config.yaml
n_layer: 11
d_model: 256
n_head: 2
n_kv_head: 2
head_dim: 128
d_mlp: 1024
vocab_size: 512
activation: "squared_leaky_relu"
norm: "rmsnorm"
norm_place: "pre"
norm_eps: 1e-06
positions: "rope"
rope_base: 1020.0
rope_fraction: 0.5
qk_norm: true
attn_scale: 0.0884
bias: "qkv"
tie_embeddings: "early"
parallel_block: false
extras: ["local attention windows", "paired heads", "value embeddings", "a smear gate", "an embedding shortcut", "learned residual scales", "skips across layers", "capped logits"]
init: "uniform"
init_std_qkv: 0.0216
init_std_o: 0.00461
init_std_up: 0.0216
init_std_down: 0.0023
init_out_by_depth: true
optimizer: "muon_variant"
lr: 0.0152
beta1: 0.95
weight_decay: 0.0098
lr_head: 0.0105
grad_clip: 1.0
warmup_steps: 0
schedule: "wsd"
decay_fraction: 0.519
decay_shape: "sqrt"
final_lr_fraction: 0.0
batch_tokens: [16384, 32768, 49152]
seq_len: 2048
doc_mask: true
train_tokens: 192800000
steps: 6675
dataset: "wikipedia_en"
Each number is 128 + 32 x the weight over its row's rms, rounded and kept within 0 to 255. Layers, rows and columns count from 0. The size above them is the row's rms in percent of the matrix's.

# layer 6 MLP down (transposed), 1024x256, rms 0.164, rows 614-626, columns 0-127
size [104 100  96 100 104  96 104 101 101  97  99  93  98]
[[176 156 109 177  95  91  97 203 139 136 134 124  82  60  60 157 109 149 130 121 122 146 112 114  65 137 134 101 104  74 119 126  91 131 133 112  75 109 112 134 133 153 119 153 149 126  82 111 171 123 112 175  73 142 110 148 105 119 187 104 140 175 124 150  58 102 164 197 201 172 116 101 115 140 131 132 115 154  85 156 147 147  88 169  82 100 103  78 186 139  84 171  89 121 115 126 160  62 160 161 172 105 152 163 142 177  95 108 116 142 137 175 141 112 152 146 145 133 104 128 186 151 140 111 130  84 108  53]
 [ 71 154 149 146  88 100 160 139  59 142 108 110 119 172 134 111 118  89  83 115 154 113 107 127 161 110  94 139 143 110  87 161 140 145 101  88 156 166 133 112 100 116 124 118  85 146 141 208 147 106 149 140 120 194 116 132  33 159 164 135 123 136 117 133 116 149  63 132 118  58 116 208 125 158 128 177 132 107 100 128 136 111 138  98 177 200 125  67 129 163  98 115 155 135 132 116  90 138 128 145 131  89 122 101 128 154  41 154 160 166 123 125 157 165 153  66 152 108 138 162 109 138 140 196  65 179 108  40]
 [175  55 147 113 108 191  92 114 136 170 135 117 115 197 113 124 129 145 116  69  80 143 140 153  96 131 143 160 155 163 109 149 109 107  84 154 105 149 195 113 102 153  90 105 107 116 133 101 122 102  79 187 209  71 107 116 176 154 104 124 161 160 141 137 147 100 128 166 118  91 152 142 151 141 125  89 157 151 151 137 115  99 179 148 105  81 167  95 109 118 152 116 136 111 160 131 114 152  90 157 120 185 119 107 128 135  90 109 105 141 156 163 131 138 128 174 114 112 101 116 126 128 201 115 185 101 133  76]
 [182 157 109 156  90 175 160 171  82 130 156 133 145 103 154 154 103  85 211 199 144 110 115 126 127 139  90 113 112  93  90 193 137  75 171  85 138  87 150  95 120 131 124 142  70 114 139 189 128  81 143 120 145 176  51 136 178 125 130 111 104 105 146 151 129 119  97  86 178 107 123  79 120  69 107  94 160 218 144 136 182 103 138 153 141 102 120 106 107 116 102 134  77 113  91 117 133 142 142 160 101  80 124 102  96 142 154 155 173 101  55 130 154 166 148 127  97 165  56 162 160 146 116  68 141 129 157 139]
 [107 129  58 164 104 111 124 137 140 137 124 120 118 166 108 208 158 161  82 147 126 106 122 131 133 116  72  63  71 145 169 125 102 118 111  95 134 130  90 151 101 160  92 132 133 105 118 119 177 186 158 132  67 163 166  90 136 128 207 199 157 113 138 114 125  67 159 102 118 120 164 180 151 167  81 118 120 156 147 195 116 135 131 124 113 132 141  93 144 173 134 176 135 141 119 183 152 180 139 128 111 141 153 131 164 122  91 134 129 147 143 116  97  76 202 190 131  84 136 107  42 185 111 108 150 149 137 169]
 [103 161 115 143  97 122 186 126  58  94 114 145 180 153 123  75 122 116 117 127 173  60 140 116 143 105 172 160 212 133  89 131 166 180 124 105 104 230 136 106  87 175 158 131 146 128 154 174 131 187 144 112 131 113 148 138 123 135 178 165 116 170  99 117 163 141 121  98 146  81 128 123 127 130 134  65 139 122 137  99 133 151 162 111 132 209 101  89 112 122  93 130 170 114 112  87 115  92 174 150  94 132 110 141 123 114  62  71 189 143 135 135 140 118 150 127 143 113 127 119 165 205  69 164 148 169 121 162]
 [125 128 128 139 126 151 129 105 136 151 120 115 169 133 152 135 134 151  85  86  87 101 107 129  55 103 187  96  56 199 199 144 111 129 103 101 128 158 143 189 149  78  87 130 128 194  72 140 169 143 138 118  47 149  51 114 122 131  99  98 184 119 165 114 119 143 121  92 112 102 117 146 122 140 116 212 138 102  95  83 189 198  79 189 128 155 125 171 157 120 104 148 114 166 122  58 157 101 116 156 111 154 165 161 125 130  98 155 139 125 120 189 170 136 149 174 137 172 107 115 112 157 120 115  84 184  98 143]
 [156 131 146  98 177 136 168  80 132 111 162 140 122 129 146 158 151 162  97  90 108  59 128 155  82 130 150 154 113 150 110 132  83 121 143 117 159 121 151 140 140 186 134 112 131 160 151 128  92 145 119 117 165 152 103 136 107 117 101 132 143 155 161 101 155 157 137 180 130 133 192 147  35 118 138 116 112  82 140  49  94  61 161 154 121 155 100 149  99 141 110  99 143 144  45 145 113 124 115 119 167  62 105 157 142 125 138 119 181 118 141 170 124 170  89 120  92 127 156 128 108 105 103 132 171  79 199 132]
 [164 136 131  99 204  62 111  89 159  94  77  54 126 175 110  88 145 112 127 100  66 108 162 146 156 138 106 142 124  80 108 119 114  89 119 152 143 137  93 100 137  80 127 120  99 176 138  58 137 131 154 176 108  96 133  54  74 119 122 103 124 121 172 165 172 159  69 142  63 160 144  97 123 126 149 138  98  92 107 126 150 125 113 121 116 118 133 162 111 116  92 145 103  99 135 169  71 122 106 108 165  87  88 136  74 115 180  74 107 159 106  97 111 101 131 121 119 129  74 129 107 195 163  60 192 140 121  86]
 [150  57 129 135 168 167 137 110 144 182  73 102 134 136 158 129  97 169 128  68 138  98  30 163 129 137 144 119 177  82  83 153 135 142 148 128 115 106 119 153 153 136  83 184  60  64 121 202 130  96 103 155 108  81 149 132  96 121 161 141  88 160 152 189 105  70 153  91  60 170 124 119 138 166 162 170 220 125 161 133 122 161 159 151 126 115 139 125 101 146 145 146 107  83 141 128  98 128 106 174 111  96 105 107 140  80  78  77 170 113 142 156 126 144  90 135  64 129 150 122  95  84 160 197  90 150  99  83]
 [167 141 154 123 106 113  72 190 157 114 183 132  90  91 110 183 107 142 185 108 114 126 115  64 131  79 161 116 111 134 158 159 165  56 170 121 121  60  85 151 119 112  80 142 107 147 157  92 136 110 159 156  96 171  74 115  88 167 143 100 102 204 127 117 164  50 149  86 105  87 125 112 180 108 159 165 129 166 116 133 111 120 146 109 122 156 186  40 152 149 188 124 125 157 166 124 176 172  97 144 109 121 146 136 109 118 149 125  64 130 151  73 131  98 166 128 102 167 101 132 162 108 121  97 127 136 172 178]
 [113 113 181 120  90 166 133  93 130 163 148  91  83  61 118 106 150 105 131 134  73 126 157 106  79  63 170 127 178 158  75 117  73 148 144 144  88 104 118 133 104 144 133 113 122 115 144 186 127 127 136 145 148 177 125 121 106 174  98 174 199 101 135 127 231 145 142 105 154 143 187 106 152 160 146  92 103 155 154 116  94 172 188 105 168 123 176 140 152 108 137 106 158 183 115 101 151 118 147 131 185 134 162 147  89  64 154  75 121 182 158 129 127 170 102 139 121  85 196 121 141 121  76  55 150 100 150 129]
 [140 162  76  92 170 162 186 115  96 132 106 178 141  76 116  87  87 117 144 114 152 110 108 140 177  36  81 157 115 182  70 141 100 111 133 146 118 134 129 178 158 115 122  63 198  82  85  57 113 135 150 129  66 130 135 141 117 141 124 159 158 170 118 146 120 155 196 110 196 142 137 127 125  96  29 127 121 152 125 142 128 128 121  86 135 143 100 116 115 104 106 128 130 161 113 125 119 132 122 108 103 132 184 158 147 113 116 116 106  95 143 168 115 170 130 149 132  89 195 112 151 139 173 132  93  79 161 122]]
# layer 6 MLP up, 1024x256, rms 0.329, rows 615-626, columns 0-127
size [ 98 105 102 101  97  98 106 100  96  98  95  96]
[[ 83 125  84 134  88  93 187 139  68 150 186  89  98 122 112  81  94 128 152 134 164 157  63 100 138  78 164 151 136 105 157 142 181 107 125 150 143  66 122 133 122 151 162  72 132  48 137 136 190 113 122 163 136 127  64 144  93 127 161 111 153  86 151 126 144  80 133 160 133 126 169 128 107 154 124  67 114 166 140 123 123 170  60 121 115  62  99 137 126 106 138 161 120 133 146 192 101 128 154 113 131 105  87 149 155 110 111 136 162  98 154  84 120 109 195 185 129  90 134 194 124 144 137 133 152 122 148  82]
 [110 145 116 154  70 155 119 133 121 105 185  64 140 114 128 172  50 172 124  67 157 114 129 113 131 158 166 149  98 175  72 183  76 159  91 148 158  79 160  90 124 132 133 116 168 110 147 140  88 171 172 117 162 184 117 116 123 126 147 114 149 100 119 116 177 161  88 157 125 160 176 111 164 106 164 155 162 122  68 125 129 120 164 119 111 110 177 165 151  88  92 162 155 135 116 125  36  73 138 132 194 137 134 125  83 163  67  60 120  70  72 153 106  87 148 151 127 191  88  90 100 146 119  88  89 163 127 155]
 [162 151  79  92  89 149  93 106 121 133 178 133 129 153 158 187 136 111 146 120 145 142 120 132 115 138  49 114 124  92 164 121 146 161  70  70 106 170 166  81 167 113 134 123 111  83 106 161  90  65  98 127 112 150 143 184 184  78 124 150 121 132 173 113 172 181 136 122 129 129  88  74  90 113 121 140 147 182 113 101 141  30 139 120 145 148 134 147 148  98 130 118 124 151  98 139 156  75 130 252 134  88 100 133  63 135 170 148 164 123 113 179 172  81 106 142  94 131  62 156 145 142 135  79 109 151 170 125]
 [151 100 109 110 147 200  91 189 121  64 109 117  97 189 190 140 148  71 139 154 123 184 108 109 176 162 152 133 127 143 121 128 144 118 133 134 124  89 131 124 132 196 164  87 117 128 120  96  91  86 102 144 129 167 111  66  90 131 138 175 126 153 104 147 127 101  95 150 128 110 137 180 140 143  90 121 142 111  79 117  81 128 199 112 129 159  68 118 105  96 122 174 118  84 151 144  80 113 120 139  85  88  81 168 169  52 154 148 174 133 125 167 144 163 147 214 140 170 109 137 143  78 135 116 107 114 150  68]
 [ 94 132 142 178  89  99 141  97 147 107 178 192 149 173  87  97 106 116 149 135 120 145 186  93 134 146 120 122 174 180 144 173  90 143 146 114 161 162 117  46 175 122 133 101 167 141 131 123 157 156  86 145 125 176 126  98 153  64 133 176  80 104  98 112 205 140  87 117 183 111 108 177 136 158 141 134 154 129 133 193 174 121 138 100 128 207 139 103 128  97 132 149 125  55  98 157  64 165  44 166  94 217 144 137  56 102 129  87  99  99 166 124 108 150 172 102 162 159 129 167 121 150 118 154 116 169 141 161]
 [137 136 170 165 153  86 119 163 125 127  68  96 121 163 123 121 143 110 115 125 105 125 101 113  92 154  95 105  47  83 152 149  84 184  78  92 152 101 123 205  81  71  93  88 114 145  64  88 118  98 123 126  60  81 118 156 156 161 154  99 166  76 135  89 108 139 157 143 157 174 125  65 106  81 123  96 107 130 150 128 157 150 174 164 121 167  81 148  85  56  91  82 148 106  99  71 115  54 143 115 119 111 104 111 163 188  92  84 118 169 111 104  89 158 105  85 143 135 102 180 146 123  83 114 119 107 178 145]
 [107 154 141 141 121 106 120 131 134 151 146 107 202 156 155 129  91 137 190 101  93  67  85 107  88 139 166 101 110 100  87 129 115 109  97  96 117 126 107 191 109  90 113 123 130 174 160  89 143 128 213 127 126 150 139 131 117 131 115 137 123 116 127 107 211 137 150 137  72 159 119 124  84  58  96 143 126  53 130 161 145  65  79 155 147 140  85 131 159 162 158 176 155 180 150 175 106 120 167 125 135 128 147 137  62 176 101 162 193 134 127 143 132 107 135 161 159 137 113 188 122 154 125 131 174 110 120 141]
 [143  98 140 154 132 151 137  64 122 145 136 106 129 112 177 110 102 116 131 155  93 167 122 191 139 128 148 179 147 157 121 122 114 130 173 156 138 189 108 132 184  86 118  88 115  82 152  82  90 137 115 157 112 112 133 199 117 157 114 138 145 154 160 142 168 158  70 121 160 135 175 133 129 141 106 102 146 174 131  78 108 180 156 117 169 149 117 121 140 165 106 175 117 148 153 110  92 130 117 128 163 133 152 109  77 175 151 114 154 151 137 130 174 129 174 100 140 143 159  76 104 145 166 140 154 124 132 122]
 [136 196 171 113 140 150  53 177 120 116 122 134 112 153 129 138 150 143 140 128 138 149 105 175 131  68 122  72  93 131 133 191 101 185  92 157  83 130 109 132 148 141 136 144 130 128 101 184 168 185 148  75 163  93 120 136 129 107 124 141  47 152 121 158 164 193 165 126  96 158  87 110 125 132 115 104 182 124 100 181 176 111 119 112 142  84  94 158 162 112 159 133  95 122 114 131 114  98 142 119 139 121 107 106 182 119 111 146 139 153 145  76 110 155 148 128 110 152  71 153  58 155 156 151 121 141 113 134]
 [ 62 103 150 114  89 101 145 134  90  71 141 126 180 141 134 122 101 139  71 125 180 127 128 164  81 145 121 132  98 141 119 106 142  99  30 135 161 122 146  77 104 112 125 109 131 112 124  85 155 148 128 112 147 130 166  86 139 116 190 107 174 149 132 147 150 197 124  86 133 111 136 134 221 115 138  95 131 124 104 140 124  91 130 139 111 148 132 140  88 143 145 133 164 156 190  89 150 139 135 130 143  76 131 128 195 133 147 176  55 186 127 157  93  52 112 109 136 122 116  80 108 134  96  88 102  78 107 167]
 [119 136 167 110  80  83 148 174 166 169 109 116 186 197  33  88 147  92 123 145  89  94 136 100 234  79 140 130 145 141 123 119 181 110 104  96 147  89 127 142 171 125 133 100 169 144 152 158 171 120 108 125 137 142  91 143 143 112  91 134 154 130  84 194  62 101 112 124 107 120 152 113 166  73 112  98 119 137 118 169  74 105 151 172 129 170  94 128 127 132  57 116 136 161 152 200 125 144 149 104  80 158 109 119 151 155 100 175 136 160 102  90  85 124  90  99 105 144 142 112 106 121 114 134 121 135 130 137]
 [167 153 150 128 133 142 153 136 154 183  90 141 160  60 137 132 113 106  93 148  78 115  81 115 104 132  79 145 138 173 127 132  84  70 178 132 100 136 100 187 162 122 160 119 139 103 109 130 130 136  81 142  87 135 137 134 115 112 125 114  51 166 184 173 121 149 161 170 135 122  57 134  97 153  54 142 124 109 234  71 140 148 150  34 186 136 105 107  80 120  74  93 157 151 131 180 183 173 157  75 132 124 135 131  86 181 132 142 133  98 152 160  68  88  83 161 142 123 165 120  98  76 114 103 126 137 100 114]]